python train.py --n_kv_head=20 --head_dim=32 --attn_scale=0.177 --tie_embeddings=true --init="normal" --steps=4880
Each number is 500 + 25 x the weight over its row's rms, rounded and kept within 0 to 999. Layers, rows and columns count from 0. Numbers have three digits each. The size before them is the row's rms in percent of the matrix's.

# layer 6 MLP up, 3840x640, rms 0.0544, rows 3147-3233, columns 480-559
090:465517540475515471466461469497487450471497480500457515514542494506541515512490474519518496480482477512481460503540513507500456505537501465515523518565480485487497502517455450504496456461490539477525509518496489540498476508488498482504485491
096:469478489502503528481544518451496530494519507516462505468493485467518486472497497478487535478525510499516499483469495568510523540535547499505471493528525472499513509485493507557486561494474478472481490439488486501464499532481514493504505494
097:506484512515498498521460493535495531509458477491537486498437534486505506503526479512499492505531514516449530490481503465464461516512461501513483478482508527451523498520477493495473488500519486497513501519473506550492491479486543530488483496
104:462476474497564545456500456545494453443508526518535504482530554474508472514488528539467486491501529497483519503476505502526502543479492493513518493493475521468474506495497484505526541515501557471489512498509516489543525478523518454477484480
102:485457516522502488474504516514545501501484471505522472507496509525489529498538485578544466455493510505534509501518530516531496510541447480491510474515490470520528527495495514498482519495506461554461519462517494462521478461441497512513514499
094:539533494511497537545479494529467475494493553530496465552498518516520495507521523499485492554505454525443470507515462496490520503461525509497505509512499545473505449496497500530488525496502485512511432488502483509505531465523480488459506504
104:516460525546510542461532512513441527526521477515514475515548492527519517505542523513483488485519492493490479520478523484514501479484505506476471511477481543511486486497507450481528557505498537489496516505498477502504516497482492509478459489
098:472538452516545470512534491487519506544489488476496498477503518484492504505474528493502498478513514471486487500520553535555517416538473483466524525461508481478500530519470554512462517504500523456495516539496508509518496437526535474510452491
099:497475480517456475515497512498485479538524497484460517454511513501496564501528502525456499513532528496537508502426486508516499485473478496466510528465519471505490502482431455502485484519511486541513489580472476491468475533490532506486469507
099:481476506457485476487523484506491476495498523502490540518522526508467494483508507491526496506500523505489507520508471538480500463461546515518574498512525490494529480518496462517512535510505509524495486474469470482524510463505499521499517474
099:560538450493524491512524501519501487507508501539493541459482491500486524526470528487497506501519480493486487542483464492506515486519499505547501519517558519442499482494490483508481518536504485508484552484480505529499496484494513498486481433
103:537480498485492528535497508484509538487548505484452531513483507470581495525468510509480501504515502532473493477479508516503471487437494480481448473498501459484470494489483468477487513482445513494495515507496423515530460505495506490522485509
098:495503479545489498498498545483491487465510446473529510494499477468501517539509523508483540469485491541531511526477496531512484493500494548505492522468538529478479548514464528492482457518496519555523491501490477494514502502488481542465490458
109:510479481532507505504491443491489488502484520530503521527489499478559455485456525517480447498515572509513478483478494524477496527523476502462497485504518459483537450491471530502521485500513500497454492485527491483470483514480480514501466546
096:477542475505499520468479535569519505470555509513471524483531496485439496438499462446496519503534485511494512509490507468494517510504507520503472508556511499503504505502499492490471531500484487549453521496527525501458499491495525502492520501
105:498499445524549541562535433466493456492509508457534521517479471470516498435501481475482525495458536524492496502490461497542517484541505528492487522525521512529493507571540491489495528473513458521476531542489518508519526515495500475462508499
100:483552485489486482491483538507520543512513549487550521522484524539522493501467512497513472488524469462473520507439517481509515506515494513465471519503532465504498524488518496518475526482505487445502503508450406475568512484516533506529492539
101:434502482501523504484494505507486490482547479507498472472529511509540469512478513516508524534512470515466534488505489539499478486483477500497554473551520494480539475497532466458500509515491453501475497477513503526488470535522515521513481486
097:522483520528490510538493463493510479530517478433512490497506462473525516446478467490465528522490454459474541481479497482531494494476471458503514507470527471549509455508485467477507525509505465491503527515522472495487530477464557476520494472
096:502490485498504494528483524522531498505493531461494492513487512487515512513500538542534512523511441471509499483493531497482483463501553505535518502506487434472485524453468436487480518522485476491496528468476500500462491493493431470462527482
099:468474567482543493496532459486485470512532474493519538539514474504529522512521501487506485493529488508482491502490499510490506490451508513511514496498488490530487525493516512514522481493479505518486491520485512455505482530486509567513543504
100:498492465520504493460497486494472520476503452522513509521497513454496505490510520491509476495476455521451516492469488518478561530478464472485520528520505498484497459530470495502455505524524506477460502455534516539489517510487495518474534483
101:524514466478470502509461459495498496481504514503519485457521506509488500505483489503539548490482531526519463472488499514537495534505495491472508488515485457513484492560466499514514530482533515528463516531533465487533545446502500520535473540
100:479518457504532498505484544503471510523557527552519467509459536549513503536483520478502508440504515514459533475508528498524486486529503479493524479503523461563473500485481512517472470507519481538497514494509486468506507511547512498479517526
093:502475459525494507529516513528464515456500528548504493478520503503519503503474506558511501531471548511485540478470505530510460469511494543503528489508508458457556488537476511525517509503516512532517455480533478486526510540459510501481519482
102:487481482483523502488552449473521458441514534518547538483480535488527484485523505503483469498513503485524489514532536478485466491501510498489491518478531485514470515515505490525464512509533506556492487495469520505505492488474529475511472472
094:478483499506473512492486563523524513492518522507519489522508518489472489467446488492532494529471505494486521501557485478473494504494513529461539473513513488501501500535481495450526474442522545479479480567479477490501495528539482492490470533
093:484478486525507543491524460524505454522501525514483518496523482523508495517482485484482483532517531517512484465463483518490444509541489487479491446466502490514484517475503522568515504486463500481474525498456514492516517510502464449508483489
092:492518441538522519526497505500532487511485482524488457522495518518540522491532526526527537526492490502507493501493507493474468506485489456511483492525492496505491501488527504502568484510477503529477476479496510499495503492520507489515540490
098:480477505529497475515506524479491466503475484516495511513534469543540501463506530488531477501509498509495488525575546489545507517499487503485501452549451521488497481487500475452517458476509517480491533495481534540471515513487478484509478527
095:531499514514519487479469475548515529492452539492484476538470479492454512523474513475519488459482488523524542508493459530551507486562505568461493495537509505519427520502526430517524489472519521501514509503522506515490504504515546507547518485
095:471564461515467504479446474507476470482495514531510548526497485465481506489524498526517513508499548501515533539477540523489487499503497503498447528510533519449507505477504490527507499458518450495546454532468489535525518465495478465481483523
098:478493487459498455519553523522518508535477494519510494538527492481467469507487517534503452483489482507493532549529502540507498498489567474516491521452493506494509548518497488514476496504513497500461520523511544532491483511511463528503500473
108:503509460508482453589542513491512500483499494491497531501494502501520484484520473483488506476518503461506495526467510504522485503508515485504481477478518512486495483476464472501497535511498532530474488481494505532453495532508507484521505524
102:516512504481492500524471502537515497482467527506518518493403475503507468445528497480453491514513482521493524474503541515500470491503500464479497516465479505512449499540497473503522508503475503483472506499506497493508495504460485475490504505
100:472528487494504522470556558510465516524489521555516512480487503478509491500485524503516495512458515518488527501484508492521477442464502517508485495451497530535493535512465498489490524509500490510500523560475476510504469504486459477508529494
108:574463478499505506516490485523538496520487481523532573505510498531503498480486470511488529474517512517507525514521494506483496468484499474486491496522496512477499481516455480501521475498514482497526503518488507521488493511501524521523477493
096:528488468498471513493525460500501500486510521531504536489457493494545491462488481475490490488501524494533529484469457508495512492462495504471503495466501525491499521491505467491508455501475549501493540489522505523475493490564420499546465497
105:504482528486549488553500470494510509480505462488514497490518485492468466534530491452500484458503519513496486550546509482495471481466506525507515529498457497486524506484507514499506522484495535487515530483445508490479515509459461555457501487
102:471523523469517471509487512533449459477493491494509511498518492496545490518495522498543478511482501506482562542499537555484521467498491455494453538515542503494504478519521482458455498509493506513543489555485495507484481476523494490483508514
107:528519530518534516489494480450450480485514517547532508487475498507481530519483528481500515497484540490482476476508504493490457483482504494521470496466509528504513490509472538457486485486521488489442504472556508472504521534513466491498465455
097:504476505549497499458472527444546477519479509503466494513491526494518512526451499534488481512508497489525520465486518483511511471523460524494540496524504487517497485521497504553501492516470478526513514545502453539528508515510524519501490460
106:519502471519486511530487460461509470496515501461481452502465507458534489515530500518457491531510489538515506463537511515511461534515516497457519491486546438486465514482483528506494511500544554499495509476467504506468511483480455503508467526
102:465540482491487505493483497461500528469431528481530487477510525472511486544524499477541496517498515482507514472496542513484479503519519540531506508496501480553488520532551456474513508501474522498465504528533515517531485458511519497473485490
104:494463525498477524530495510500520542497490466514510464497460482489500496447488458467498491495466479497511491489544514421478526509550488489516503527459499442552541508515521516536471515528474487521526512513538511502484514509450507539488476513
095:493536501506536489518503491484487513539503478534501479513496515496516510566473552489497462491433467448503489546531535480528449523498543450526482471494522488527494475517521526473527486550535488498522508505517474504499499503486490457514506535
104:477520520480539501504504479504547506505498538473504536502484512504508479516498498527484464475541448489460479505487494484476505520496504480528527449496465521507520500496500478546475500506496504518508557489518488504556514469463496517515478472
108:458478473521497513515482531473497512526520478457506506499460505523504452481521484485489465487502480503503522479519511477544467523483512556493502510507498508500501504508499511479535524451498503427562457518533520503479514533510530527514510523
098:536533536498489505525477445573480506500485493457500482491502451487552488480549541490526497485523524537545487523486477531476470488523507455492452486511526515484528491482440532494483510529479485511509528480480518498457520486508463480489492497
102:515506506485544508514512554504458521506509473498509470549489506538490516487501416481489519516469459484521489508469508478487501460501493552529507501478483504525476507509481487484471528518477476471461561533504475486508467536488477507513468485
111:483521499492487521516478575488471531472531478509452519473465500494522533471543449510511463508502483532486536474459516489491499494496530513550523504535513485504531471595517498447493470488479565473540490523493532501512472492478537455538497488
093:522508462456505483488491508477536510500492496509503474538469474468476511480526523488540519549500490449522488555514487523555477524411468479514516428493482522508476489515458540496525551484534490472477471526488519509538478494482496490492500485
093:499540503456526485476513486461454500501507520547467449498531478475495462477512500512488456482504519491488484500555472534499520485517522522482531502498491538481502529469509518508510490486525512503454528446529512447538537476509503520489511520
098:540511498479484506501509540502531510503496489420542515495522491460562489493477487504482474431478504485485543488495515445495498508474508484513487511458508493503542480502526477442526502475481474488484494518463515479496443536529450536492504524
098:464467523504506490512516478522516490510494497492483457464513487501512528553510536528531501529477514526476529501513472471493529560510525499489516505499512492459461548464503543497538559533527518486552530490507521508502539491505486523501504433
098:547497505504489465522522560543511512522480506528524513536492471515507512532501536495523537471519481531545496461479500517495542536477511493495508478492511532527496486464483493525450539504489508498480570539497470481486555502490522484487509443
105:495550528481460518491513522508511486474494519495530517511508527470553461511514521486506495499498499520525556516500488451498486441484502461497476519569525523508498496475501524491520556473511479487534475465527475516513484507507470455483502472
100:463504505503521475560523521504465552466526520503503518480486456514514491496484477516523465490492491508506517492440499511478483487508482499487474537480542478476504558515479473510521515516482539498505545512528539424484507469533498510527495517
092:492521515542511488494531499497484510489501464467525562538491500504475490515478527496513486462504512540484485509494476510503451498518519474473475500510460532488466507511495496511541506449484496501509549514472510477504516520491454471494489517
100:480458503473488541506551476487520480518534514478528526541460493477469476514528485547500478506446515504532515550519536486481486487516494484568490508513488493521484524540518468512501480511510518473471487542473499514467538483500514498503515501
095:518475509514479500524452476518487514467517450539482529459490473498488500475497541496543550511504517487494504487527524539522498486497491502497518509504496513458474491542489455527486528513512482528529512529465513456522518501482525470512530496
101:541500518517500493494501502538499525549521506460484479519493517516503501510522514504509473513523524505503475475498521505521540460521481471520467539488493531494526539493451491466506468520486526535525514510498492556492499507485470507485474510
098:477550468519472490519515523503495512526539520514553520488448480486513490497517486527483499522542521503520544531523545441473527488470521532480496466496486446510486496520502532497487478495518526471489527495450440501476497411493524505496520529
104:522495482527497561502534518517479542508485504504496526475476493444492540487479476485502521499440517527467478517511499507563463469526466490467437510520507507501512517533526501459475477503475481484444512482486535478459481502556502540486472510
107:469505497547510494482504509508479479513532493534513507451526466494521498520509500537513469488495474481464438529494528526510504513514486508498508533514508483497528508548551494496489475480491515493487450462549505508506465503501497534506538516
095:451487499475536486450534523458480518510462462548505514496499449463488479438471556500492540491492512522492492490487502500508520509509519480480530526514524502546493535522544499480515529476509491511499511470484489509486552522528473454476465531
092:514536496525489531526495486496511458518514500517510519501517454489512517463472521532496512493536541527500471493498583495462448474477532513481524498526520518492471526535565480514523489472515511519540523490546508493516485494511466507544499489
096:478430465501496521521529463479462488534512500513504515487459479443499525558499524501480477487509524473543477518505504525539495473525466482495455491519461518487500493508527494533514509525521530518518507499467486494524538479499491543513485494
097:538514484466501479476498491476455513515488488485478499466492468541503524508478493534494484482447516457477535494495519462493472513483543515486486486491502480539441458486505446485526501537475539474505473499542483509439513472514538518474498495
102:479526504500510520469502569489497493539534549496481466480554504477549506505477433496498466517502496505472511515474449502516454533474515471510520454513541537440447553532485480492494518445523498511487540492512495553497500532508539479481523535
093:501490491491508555504490468493507538468549513485456506473508517533480464478497524495525484468524497516510510513475511539520495513455512506523483488465499505477474495522451479503435502462464542442521488497535460534480515475492486469467534509
104:483503479523531500518434474535495490497476509507531495499528486482532565494496473469489471455475433517499481473503538528526516511498498572505462476549519448513505477520482504490502500510478497504508536563488487550529512510499484517527552522
098:512581533471456509441504489514459506520487504534492492509509498489526518527508507490533548466536479462486557480473444494529459512508555507466518501531483493498557504511527486495519467490524476513499512507477529506452509529472518521505510472
096:536542503518494506490479451487486524516514494513512465482412522495476458523453496448509471500505520538512483481506539434504474520512485554494514480473565520508529491497502531492484482476508464512489508470495513536508467467488503491490473527
109:491484521486541520539485498498435549507517495495548506500500466469570478469492460508511520520500520494457515505540498495463539506549496476516484536498516521524514493474477517500540474466472499556515480506477511511527502531474543482478487486
099:457550538507518481470445509571472504473495453474521534514472448479522474528465491505461520548474477473509478463481475439521516492456498506483503512547499494480513489511475507496512484511548511505525515493495460524500479519483485448479522525
092:518560524515525483506485509471496481442556514506507475525503477541481510471484473491517534449475475462492515492511509528552501522489519487536531516514521499496521542508519466495492523494514480475478489538527524524542530536545509507537484523
101:494477494481518467492504511518520473520552541463499497542472507524551492487519540537519521496495453471484503467481487500491489511534472475481516502468474469512492493510448497473464492504520508484499533541551529511490496476494515460463524517
098:531484494546501479500495506513449523459471477488513445501505490488511487537488505537495501487493541506457518527509524497479495520452541515469491496538497504545496506501540496483501502530562477492546495496498507498469527534463516512520538495
097:527494488530503503476493483453491485494572513462485512478549514470529537520520477523511494520538496511491519505513492481563465524500546440492464472465483490482475506508502472453506515480507490505480484495513472515509480498484512502491524504
094:509530495480497534519512470505471439505470508529491501431542513463520511520515492471467468511485481492475482506472469500507521520457487499516488489500497520494470486469492515455521462480511492461497483532533534474505478537536520485507503535
098:540484512498455484476494537482450511490527528462498502510478504517517467507511519508495487501513501484502528490481559522499485499514510468496480502514530549499487488501494523491513492544480478469478508533467467518477526534506463497531501517
092:500488465486514516464518524531504526511443498524482482454485497475515460525520466459567514518509519544502453545496507528460489469498545510484478503504535529497471473494510494519498497550546470497518492503486500507533458487502519476509471518
101:496461517444513497504490486524511492489449508475499524511484573432524516490502495523499543491503496498462533479514498475528504469514479450473464522454478493516483535545470468503481519439526492500457499463491535472546469524486507535508533511
096:495490511520532449501489470494515537501488526493481523482536485500488486523460474489466495448547492508505436465484494480485465492502517536529541485519507545507504502554484531488503528478475496523510513553522478511514488507513494465478467499
098:503520521501526478531487498518484474531504491546492507512505499485507507503470480523460463500513493537487521531528507486500493516477513451521505493549487475453509501524509522506471496546528494492497514474509464517500498511516510501497501499
101:512523515522500513477472558488518514513503513477524527505508469488491530468487490488513512465525505484513482502538492481512529459525512516537478492499493464490529487494463545503505529511495542473437492516506467467496498462472507591505529499
# layer 6 MLP down (transposed), 3840x640, rms 0.112, rows 3147-3232, columns 480-559
101:492484476470532501536521560491492512492483451477495495504477505497468481506557470558503530551507500563527419487502487539474528509467559482458491473516459522504558500467472506484530485531486474503473506529430506532521470478500505487480478547
101:516551494480486502461528505514506490473519485475530506539530492512517554487496500437530523531538517471544514490521538458495494496506493504513555480506528534511504488480504484521486457527536472501475526485485520481513494497481501497499530458
095:482544512487471513535515470514560492504524509488514499480468517537495503486521493560523520523462502510463481470506478509502513483501512513509466515492484516522498475490499493478484525467488529477525498495500502540475525501467482534492499498
107:500486479492506501475499513487471516495566518454497495474515541473538506531517466514518519483493522497487496505535544501495478536473518453492473479531509496481467477515464501478502500509480518489493504494470522486576497484507570485503499450
095:498476475527523515543512462523503511501436481491507473494488469509490509492509469491500505469509462513487519476482510526501524493492519505510496510490494526480494463493483480513522466513539555517500494521477476479546515524479473466490480519
095:488509480548499495484476491511494548534486472516462501524516520477510506501497491522492537503528496495532443469505470476497546535510540492470516501524508455491526448528499476535572525488502529562513548466487509534501472505496474464515536476
104:519474497449512508503537517524511478462527524483481505474509489522495534524516482498504519534452526508526491527453528539534488505521521472476495507460463504476520465511534493492512506534500542513535506527508488504541500448535539504500492460
104:492440489472479503523469468458524511488488485507448458545503481512559463496503486477508517528497462421572536513512526483457496473547488531522558497542520474516510496513464506503518448510469495515475455533471482524459500518497462477500515472
102:484523523469514504524531455496552482508501513490526498514450530531490481554501516490504496498500491499497464525503520501480546495516445464496472560522503487508478523557500487486519459485507516498510519507522535469545469498536465513541515463
106:494506505465483547459501502510505532484524477482469507560516553491515487471454483464490510442444509508502480480530465480546505484474468524473550461450545488475499485499490487532543490447524533487490498540545504491531493491544438499504501484
106:544511528497493486508459466479503498493509507539457522489495512531498530517481529494526511499483496492499475496524532486475507516530497503527520492523492531560481476549465485490499524516513511432517501507474516508508506479477479485495464426
099:470500473520562479491509492477507491513502510514463487516512495510517511530480473488557512467481530513475478463564509487462497490489479511525513506538521504519492525497503469482504475500485520502449505489513515516493451518541561490490500506
104:471539491473475511513522473495468513506486517527515537541528562507495493483512516506491478470508491506511451510527489503498507511463502502510487525453516527488510543463517521476513417539538505489516519517514504477525527481468519506514522481
113:493489519526488515501518472499541504515519531458561462488502500499521474479505508498492509510496502517480480490487508538485509510480517460482516475455495494479515482474499494479473482555517495533521504520504495520433469497462502475511495502
097:548550560528490496498476466495513455485562521467472482569502498471471506499456515526520558519538500480479500498499494522499492528453537485486524500488510511499505500497536465500541469492497479504498510489488508513515503510461512521450535502
106:495478469524475498512547439519508497531494558514479494519527503476499565464494446476500474497517516528501521484505511542522491483475526510475461511477484516528527505481499450554472522517500469501505515536530521479524485468522517507517507484
101:525457512503523467531494487520488479523495532478514510527497498507515449495524507518482520487539514465489495462500471474468482512522540488481485492496553519482486490503505479445518491479500528496502522519493489476507446464522516482500485496
099:497474512506554513521480515552508514528493517510501492500528520477487433545494512506492492464480494487547534504514455478519502557499497474483477533493537477463485456510496528528483498504485482496502505539501488464549481522491519506494499515
102:466521486476458490512479528550535502514530523467481501513505502459451472478509457439510505465479478502479473516561510507510489523500510485492486508490444512520532497524508508484459523516497554475543458518523480521520498469491495486503491470
094:484523544489516531511474511454503506494503499506533465530552500512494502499522514518503517512526517496495499516519487527531528515507537517533505492525447507508485487469520529531516459531505503516499466491477527512467479493489469474507490524
098:478500457472496506472512512472506495501519495505524502488488532467474514501517521477496539505537514494492510475509535488495527459532527568495511512518482483505539444464511485485454511516490550480481526513517522514497506490501465504513474522
101:506481483482473527469525480484522464480475503483517505518460519494559477500519513503498493520485500529481506500493505539477487486500478516508508484515495533513505512471476485489513535526471510470541457481525524481514522511509498533518490439
102:514499487461494498509496524508530502479526555496454488490532551507475502515520510513522519506503484505529525449506523487495512504497517523539503485490503464444514478535538511484495478426471500474552471475511532492486490517510452523494487527
096:525471506510476505492534479522528501482530469458491481543468558509471521571494476506514499489488502483494530487497529541513524507515459529488529474479495544490477462491534509510509512536502521527475479502501492485487495521495519538513507464
094:477510479514446491505515433527472497475493453524504497514520511531560530546530495514544519505476479548497518474487519488459513482503484499502488520485468498480469492504479509522481515506537487481514497523534515445494452511550498531504467504
101:497527515547491495446498463505522494476484531525552510517503517520468514493532512467477499463521552510489520489524575535487496489519545488475478506511514510471498452514469477480526470442500512479488529551526526474531515482482506521479481458
092:515535495506498495514542517523487407532484507486492527491484479525453505502521490526483457495522515513463473490511497544515517519464487513446511502485537505482485525475492527464531495487522504498484494501530508567505505522517507530512502466
094:562539519465531484513479481470515489524485494544500504486483518484526520519480494455512510515491494481550477505478501515500501489461533469495487475553506524483466506464480459528520530476495492490480461500465519467505454472494532512563473516
091:493520487496533507481487484515467502485440498505509542488466548560519513521516532511464487456532487477514513480496441461485506505523512513551480511496483518472491512534467492507502512487546509464495499530478518515513530463473522500494479503
100:567477494541497485486498461458489486483497501464493483527505536491542502499498471506477510506489487487463491494518507477473472497504468481511498516501476494504458494503514495511494462480446494508530443493511478531487518539499491466463543489
096:527505484504504512493533472462505511465473518483464470518510511527533465466485506466498522511508495494482488470489500444498455519482523537505527464512512481477499500439502516497497559522496500500513501520542539456468512537496515531458507466
100:471498490506498538512499489493518490508523503515483503520478528521477496472508497503542494464497493511479476477483478515522475513463541529459509482491502544521504492500505460488532497486449544493497469500479500515495489434543507504523503504
098:523481472490499486505505507533539504537492487504566496531495550500498535451469506469491477496514487492505459477526534530518475488506489510487536536531521497515529503459516526508497472491472472532504496493486480495530479508497499500499469474
105:510514430528484514515502499494537486465485526506504476468486459532531543464556444542474531494427487492515493500553441503507517518513528492485486511491493482511492493529494538509464507488462534523490512492534540527504470491484499517542502471
096:515531454516501507500501486498501552464509512465544481518472517503488486477480494491497500476461483530508480483484511489510485538476495502496513488518503485448510489539447505548508458486514503502489525502499462494532510482532549511497482501
094:517512454481499471479481522526545510495570526504509444532512531522522461492487472524464525509488492511493461496484456515518516478489459544504507517484461482506515512497472530526504472535497480471495539500479506500508532489502502519506493488
104:485505534506515512505490504495500470487503512467499480489519462498470565494522506467416491485490484492500534471506509511549498515539520495475456481477459472518486489458518544483508493466519487505502536556486493525547525526529513521490488483
092:534481515511478502474472482512533506471536506538434509514497462489486509511468489492508472525524478491472489494545512520514505479464503465515493522511533521511502501527465516500479515503554487526478510519482495531471469494492523494500513502
103:527470463516494530482511444517513522508527533542566547515473474495522495470508519505494511500516467500512443506500463545448466504496479498514470543493499486504515552478484499524463484513503527504485500481468441466494487503515545592472516543
104:501529527510519490488518475508510531527515506526486469468512495460501522512518543514509469466510534531506477484486521503471496457494498512483535510478516493449522510473525497510489513544490494497509526477512461541502501545476489489508515526
100:502482512516539503461474491533484486522476477472543489520489541557483483524473506517505472517560490470498537516504511522467500488484474482484478496512484529466547505508486491499539477473476516481486492503545532530528510482513531503488512499
100:455528485516467497487511509464492467534553501511527555482507514488496461473501476461526519512535490500497515496476503492493519501475492508508459476458498512504485513492493476500467494498472513514505496523456521499530455470512488480490500570
099:464541503527523527486487443505515509527482527488515537520470520519530522536491569469515524469505489492466476450500479517465479494468450543492516492492436533491526490499514481488506528479538505488473513483481489455525464506477495497533489471
097:487474514498496507480503548483488555519503456494544517514502536465470487470486465502523491491473480514497456474470499518522493492516527479491492520480505467460532462468518495509511449522515510504502500479511514485490487519529478527432496528
101:498466503486490523470549527462476492518479497495504499488477551470465518514477498483572558495486524506531555497480499500505542498512548474535484540432503516502503491487524477514492499534477498491487501444477522490510526535499533495542466507
098:520544513516492532517483527483514546466508535551486501501466550491470517550526484452470506533499533481490509454538496491500472513488497481508495526553514531466517539504517492537461496451480465464507528533559479542486531484511493478487497461
103:484588488489499517499460456515497480499472461463502504485483519534499454471470498498505507499486474457467493508494480485488549490541489507484504475451488506500507528488508475483442476519469507515478520473466469531498489509526472496493509465
104:526469499521537515487519537477527541462469482490545550465472492482517496521508504494527520452513489487485524469505536532530523508470483518526444524510519480501495459478527492477485499493501515492516526521458524525524474467520507506516511545
101:460520452517514517466506499551499501524505484505497542531494481471515486510479501504480499513479502478513481470489518489492475525477506504500489504519536531492501513491527556529495454487509480525497489512492510528478540505531516502482522517
099:465458510458519524523490488464496516518513486505510511468501532478494521500469451510527496506493511497489529490443490501518485483522487494486451483517503500454487508453446512536486495505506514476490510527486438500534498490489526547532487517
101:490510486506521513530527487519482476547511472497527546498493539468534507514482505532512507483509540524479517472504491445520529473532507549523461529522492485510516532492516487470484481497502472523538490518515500487490500492486522481476505481
096:534499469476507518498470544453517497534482461482473506484463503516514519488508502522513505480498511511518496510491476504511493531514494499526482473526530525525508471494484488483494462501484482522517465431537510535516510511491515470466471522
095:535532500498522509486498450480487547500519490471509461506481547494469483498475540476552496497468488473524522510505557496514508463469487461448512494527513477483533511515485527483550537512489515478573483485525480517522510484480444511495488506
093:486501515507497535547530477487510491527488494501481449502507489469495482503500506538507479521523474497500517514487505503482505504492504534505550491475512471505532506546504458506515472521552483503503498525482485509498518484495524474448510538
093:547496515537534495523491521503503486481517480501467511519481475493531510495479511495497449466540579515498508501545510496492510508531539498547532497484487508500506542481510500517513457475488457515515455486519478502493512471503509517468546514
099:511483531494489501470516539490483503519469512476510505518526484516448516489500509486516512502487498500479511484525482520483477471510471555536509538507489467506481525560468466498525475497472460465454488463525448510469524487505452497488503527
106:504490501517484510496524467468486494488482539510550515460524476479527507464514494466466491490507491473536555473505475513518494502503494471450517506485473461493540531498497451496517515478517507532510519529529498507540514514479482509491510497
098:524532539511518474518554462496540553477490490513483508510505501523533513477454488513502507527479538503514491512443460474491491480503439461544493508494520536524515496509533498511573461508497538544491481504520491521513501489453478474502481520
098:474483494494448523580521544480476520507480495440520483497506506528484536481507503493504511488472511522507461501512520482472489488489514479482558455508479528532533505479508485534543415437511450519469473471502444538515465506490509477471503506
096:542482488465492500522505500478521480506508481488471527519482496501503498483504511505475492520480488485496492528490474491529507454491466492491528517469526493493529494455483507517500457522556484469489516514503547525468481511526505514467506493
087:510511482542497455507530515496520477512502505478479497498479488525497477542513508510502448515519511476490458526479460477488475499467467537489497513495504465491510476511555508534526492508455505519514471489500494474466508501489497489495539533
104:484486471464551514504512474534499494477540525508507462492510495494498509507511495497467506536537530508490518519511477525456453484504490525516557479496476517469489421495464541485537469525440538534468548475507537525474479491497503529483494519
096:507491531502526464495458475523471434496503519445518507488471501532564507482491499495504487504507505507522531498511520470515483536512487490497530462529515505520497520477477491478537496506480497508498531479484477479497461489503518502508495487
107:470482524528500543493502511442499541486492554530502489498504489494465509480452505501508516515497521488488462504524516532490500506505527541477497504503497493496490524509487523516479442469522462531505510500491431534489457467471459487514464532
105:505492520508485493530532512514506450496473524455524494512546535483518479486488479547470478544481456487505459488506456519493494474496434487596510552518504508526513485516504527505496520472538507526459492514519502536491511473464510492484459530
102:546471523461514490531489507531518487532516534494473489552509516471511485452486515520477492522513505511445490499500483477459467505558488434512515508472504494503527500504523507514480507512525513536523527514523482518522486473511472551483493467
094:548519503480529475452523477500528533477528541481481460468474502516451522495530530456506502496491509509483459506481473528481524519483475530463439470487516486519468501525523496486479489513503461519485492506495482456541529481442507523501476556
100:474505544520494507463527490498525502489553516473493491478526488485450495486479472557480487478502465487468488491492474458505503506492514516553505494477455481548513566522513488530498503432472471497486521490497468464508451495506468492479490490
101:481510512548536531509498525519512524507505508472480469513503503510474481498503508491487461496501480519499545511500531524487437510514525496496526517522510524480536505489513518527507529469511506505538475532526455489485477477488530501499533505
097:510495477553559519494499479519475541487492529538501497498487469445463522550520460521493476463475492490514488524500504515497529482475507504532523468475513500488504530477517498432464509475539534491497510510491521461524491506519561491460476507
099:465472480527530514485475486500505477487502510518496507506495479539478476460520485488526521506509494509515443464497455457498527531520505497498515454515482503476462494502565497509501508532505490517507502480511519537509494519530483471499486478
098:478549490511491471499519509512519528466516526529487507521526519497507522414522507512486486533534526522516516491523497516513546476483458502463506539462487473458519512446484451505530507530573521472502501493482457525505531500484506513489533523
095:531461493509507518515482473507505512567526509526445494467527496520541510496477538490551505558492525450489502493512494504478474502453457473540521486521495504509495476487472501534470464469461463518501487484559491487506497533516477507511521467
098:517502508511484476505473519522515506445528559537509514491516521540540505520494509566527512528484496450496493509496479465517510519485514506522555500481499510504493473475514480483490464537511502509458481455548515506485533522508491504484523509
107:526504476494500510527528508444473520476536510500526446468479514482535481499512516477549520502483540521540505505522484512480539537453485489499490482531531485519516503548432519469505496494486483540492486539494509533513519521481473488462529546
098:508497484477515541499466489498500512506499532475472503513522504534533519478485561498535487535518509477508547452531496484536476486513505470510480492503520484544501451492473517538493502477525500474466499485481496499490469497492453509498468552
090:477488544504494472479530465458497548517498507509510503538528498498464534473539501554488486469524508515527487483502500504437471498469485528484504518491468503481499437480478544504503471489441500457541489505511513492518503530462489580495541518
098:509461518498480506478458542492520490486533512512540491465508490484527463491470527480493498539498534429484467503448468505470521463471507529523489483471477461466534483507476535473495521491550468549474531511533534479536498519537514491511498513
101:477525497571536480505538474483482465565487435482487515502463481455494515518569476488491492487494532505484516504478478476519462454514513535530514486505481512513467508490483510491509528483609531495519506457505532515482490508474494499494523465
100:518474502529484498530524505509502544489468517499486532494475500544494511488468509492502532482511499532540477510485515489484494494498512479481504506491487491473493487475490422480522502517495499479463514473510530454535475518471484489514509476
097:452480533482481507466517496494482488519486535487507492492485504496464464549499511523485477497502560494456494524512525489506538504516476514520515493501511508518495498490493523468511492498543525512473521494468520537480455478492507560496492455
100:485481511524552502491486508483504501514540496518535461527519479469466506453465474527474514494538445467510550481463515510476488465509480497512502532552503553501486521549522448481483459477516508515491485522468518514506519488465473534477481507
094:499485486492475554516543495525492545494545500497507481499471498497438474488525509502507478472508474502483544480528446514510511514528494478502504502490454522487506481512516542566482517509501517554469472511478471484475522533491492514519472509
100:475466502499523506503515535511528465519458491500467468468473428512523494504499537527510499534489457506506496491514480515502524489534493496479490521530473505502505468454455504509496499496500494510480513490488513493479469505500515525479521536
097:517498490509506532448462530528494476530481488503470525467455535539509479507503501499512503524492506509529487533507507523481516506477507453552487529550507554496505498531524457484559507501507502522467510500476503510512507542498488494517480484
098:500539491522531461471453534527533480540514545488434516521477513498522501516494515503478507527506503485535488512512487533493498518507504497510447517501515533515511519453508488487442492505521521448519504529458470549520538507493482478461471538